Weights of a small transformer language model: rotary positions, a variant of Adam for these matrices.
Each number is 128 + 24 x the weight over its row's rms, rounded and kept within 0 to 255. Layers, rows and columns count from 0. Numbers have three digits each. The size before them is the row's rms in percent of the matrix's.

# layer 5 attention query, 96x96, rms 0.129, rows 0-28, columns 0-95
105:136142145114134102171136175106153119141126108123146158135122079131133145131121143138133146096189084153097115193083112097135102133145125089134141128125086133102173117124184094117115121126127180134145110081123161130124138115115128153141120114118124099112135182133090116123139109148127128145
086:112105101106134169125149136151119164137100133139108088142143133131150133117131108114121126115089128080127100056141104129112136126124126163115119127146174125172115121087156170129155143140126080104135126179132072123133126173099114116105126118098143160083100089136140114146158095138113125130
086:119102171124098146106102158147130142151101092123092174160116143116144132102118130092119079105117126122092133109098100144103122102156135131087147111147167113124145128073131130097132073109121111125114129144132080092136092130147139085100122163104132134108122100135112068136151120122101151128
068:142163139179165098182130098113135146116182132131151113128120125131102149118128172143145136119149158129152130159135117111154144140149092112168125118143149180092122122148129122164104138089155189138111133131090174115131137104100128135166093095167142133123119148122178152113124119121124147113
092:113135162157210117122164151089131135108131100155142136146120156129095124112095132123123109113141121143170122155190107131138109119119128104187098140110111146131078104144108125120108155125140157108141139184115122132167136172113155142168104111184113109130126108132139123126130128140102119136
083:092092131095154165101123177108130109120103095103109159112120147112141092154117096141111138136113131145076147135144108108107116097111157110129151120111101081140139154135117117096134120130113073105168097148109101109156147186161149132109094168094084112142141131140109110133146108112126145128
106:154169104143114101111099119121133132115161145155121133137138116112132101143124106138146119123132105150132153134123116146168133123131128092091169116135116125105152133123138140115103156127123182167160134086085171094072124050150127156124169146119114136142106140110168160091103151168114109122
088:153144149169113097132077099124140123103117160142154147127120130107120125123087153168183160121139138121120105170134119129187131134182151130103131158153147144094117099114127115153129102108176141155131147121132148101094142135079144148143154094101115101127110154113146125102105155125125127076
074:122123128115076114131143136121096116111150138085094111159131155107135105119195115116108135125132097148099161129121134134114127155086105091133143169110118107120171113136133140114149135133087127176143116097081155121105135085184142107080146145139129133102142143147165087118135105087126140117
102:140160105112103102164103131135091110130103132123135114117146138158169084106127087095130128116086110124133136155094147135123158122139135076103199118118158104161155114081142084125171109113125143123131113115144117107097110117124100113075120136101155116166128113095116139149155142108144162127
085:119127110119090122150097075141142135138106136119094124184091120160171110102137122152127106172106142117120121111103139149116157107152141134086156097141199118143148147141130142127162092086113106138114154099120111127070108099145122137125157128122114152111164135126091119158151111102108142151
077:181141195125146134146101079157145120125121167110169088158126120164138148132131179141138141129123150116138140119112147149130157167161121112098130125146120170106120131116126095141096096105159156091115136111115130117066100094114135138129122107146135114130121150164140116095110154120129077145
155:149133159116171166105129117130136083134140203115147180083171113124111140084154130139167123142170091158129099140128140134138151130121122105114122132164085111129142137123131096116109154132156105125130122100149115131077126073134153146119137120133133141133124157110095169100106115159137104120
105:166133156148097126114168167129098116124114081111159097133141111151155145118139114084144128135130121099137181163118160109147084132182136097105117153112114123096181147128129134120090143120106120145162138098161114125135116158130109169136116123164138114126108086130120119159112117186145102134
192:147109149130192070138142089188118097121097143129123135174134151158128121132140136116116104101111113120127105119155113153117114108100099141126161137122130143123136104108101122140098143111166126141096113081121106147163102139074116113114118128161146159109083163167110156115140114110134168100
125:072135091120138122092149128122150141151116112153128128158117129133139090126121155151121112117132129100124123053087108116113144124116124132126113078139183134162107135107135126149149135159068117138105147132116125124154118181118118113142147134108160183079120090119119158136156146087120155109
064:163113142157190116174149143134141128133136125097109126182131161136104145117122124114140127143163104099130163080144121075180148101165118129102121126174135108115133128163140146115136094107119108111144118141120115103173111142144153129157105162097152102091117125135149137151084136132095120094
081:076106103107083178141133142121109130135130127160134137100120107123162126136143130133104106168039144140130106143135136175121130153097163131132150138127146117110125116104128122153168126167132124096106114117129123152066155097117079124122167093130129162144099110141139108129159135120153111152
062:117109128101081147134140157167103139130082124136138108135163121140151152136168117110097137163081114142127116089099138145077097153095176134123119118108113089119136126081130102137159107137112087116149144112145109160057112135146087132106157136126118154124135121115116109139170128115135094143
084:145108148120098135075138130096125127146144143107086115114100169103123121110158119103150140136174094151125197123112142137131131119132118122101115108163099123122152138133108125095085109138116141122139134126172147087139105070173126124082111165111139111170123134112134084124120118167145098159
078:148116090139155134164109081113161132115129117128132161069123110142116181174113116116155139120132108145144137145150125142171102161126113110149117117122138145127160097130090143111091128088132140113117138098112115140157199106135138134167096104150136080181126111153119140106104106155115134142
096:128100123103087158193104129171109125112129120173158147099170138164131142147149114134144108152070122130139135126169128116143132121124157130126118147122143105138152102140111113137151094134129100123129106146190099165109087126144125117119139135101080083118101152155106127182116118149103113116
093:117117104155117152084176150099105131135111086127087157136094141107121091143103113117085116117118109129116127129131124116088146081127136099108151145151128091152142118124120146103173147097103087112173127112075091119156139164138174111104114149123091128144109122089146132110146116104138154149
091:107131143083091145105154141114118138142165108111103149143131150078102129112152131115093096124134091150130158142131125121122128084094159105115134105103135077145129153143125147087104121120090113178142090093110097081178110137163149142100132158150076148107134154139140119150125133119126144139
087:098123105103111156097140161102089116152111110102112133127151144101145100140114107134105119171091108112131151105125118090102133060106126132115123117120112079127147123142121158093115129133098095109154118120144133115177135153161131113087132163091069130081130148127098115156157100136113102114
102:150135159124107121169113105100116127125152150122163118130109105083103154118151133111135145127175116171157108161158159155148147150133133100129138150146076150106139149132100094118119089116156159153118126090148117185110115076143113144104136100177147100165134137104150124133107159137144109151
082:138147207136179147092157152138119130134146090141120108123116069128099131119161129106098099162103107120146147153122160148126122111121137137117122141129103107084100133137173137065082090121114108130131144117130163110131164142158159113109099127155119106124142141127142103104094128129153103130
068:091141136103144135135170165134140137137132112119103129149107119117140110109130112150119118120159095101114127148113109108104128080125153124119169105093171062158165133138129107117163138078127084134155136100106093128126100164104123127124133115094107179122127122119124132169122130094163171176
136:148144162157121132115097132122148130118112127112102144083125155108094136100086133157129146140168131145095098187088139128158129140158167097137158103121114114109132140150120063114127082129091119160149146135162121129097156109181141123109118154139134098133123121094173090135124117094134130133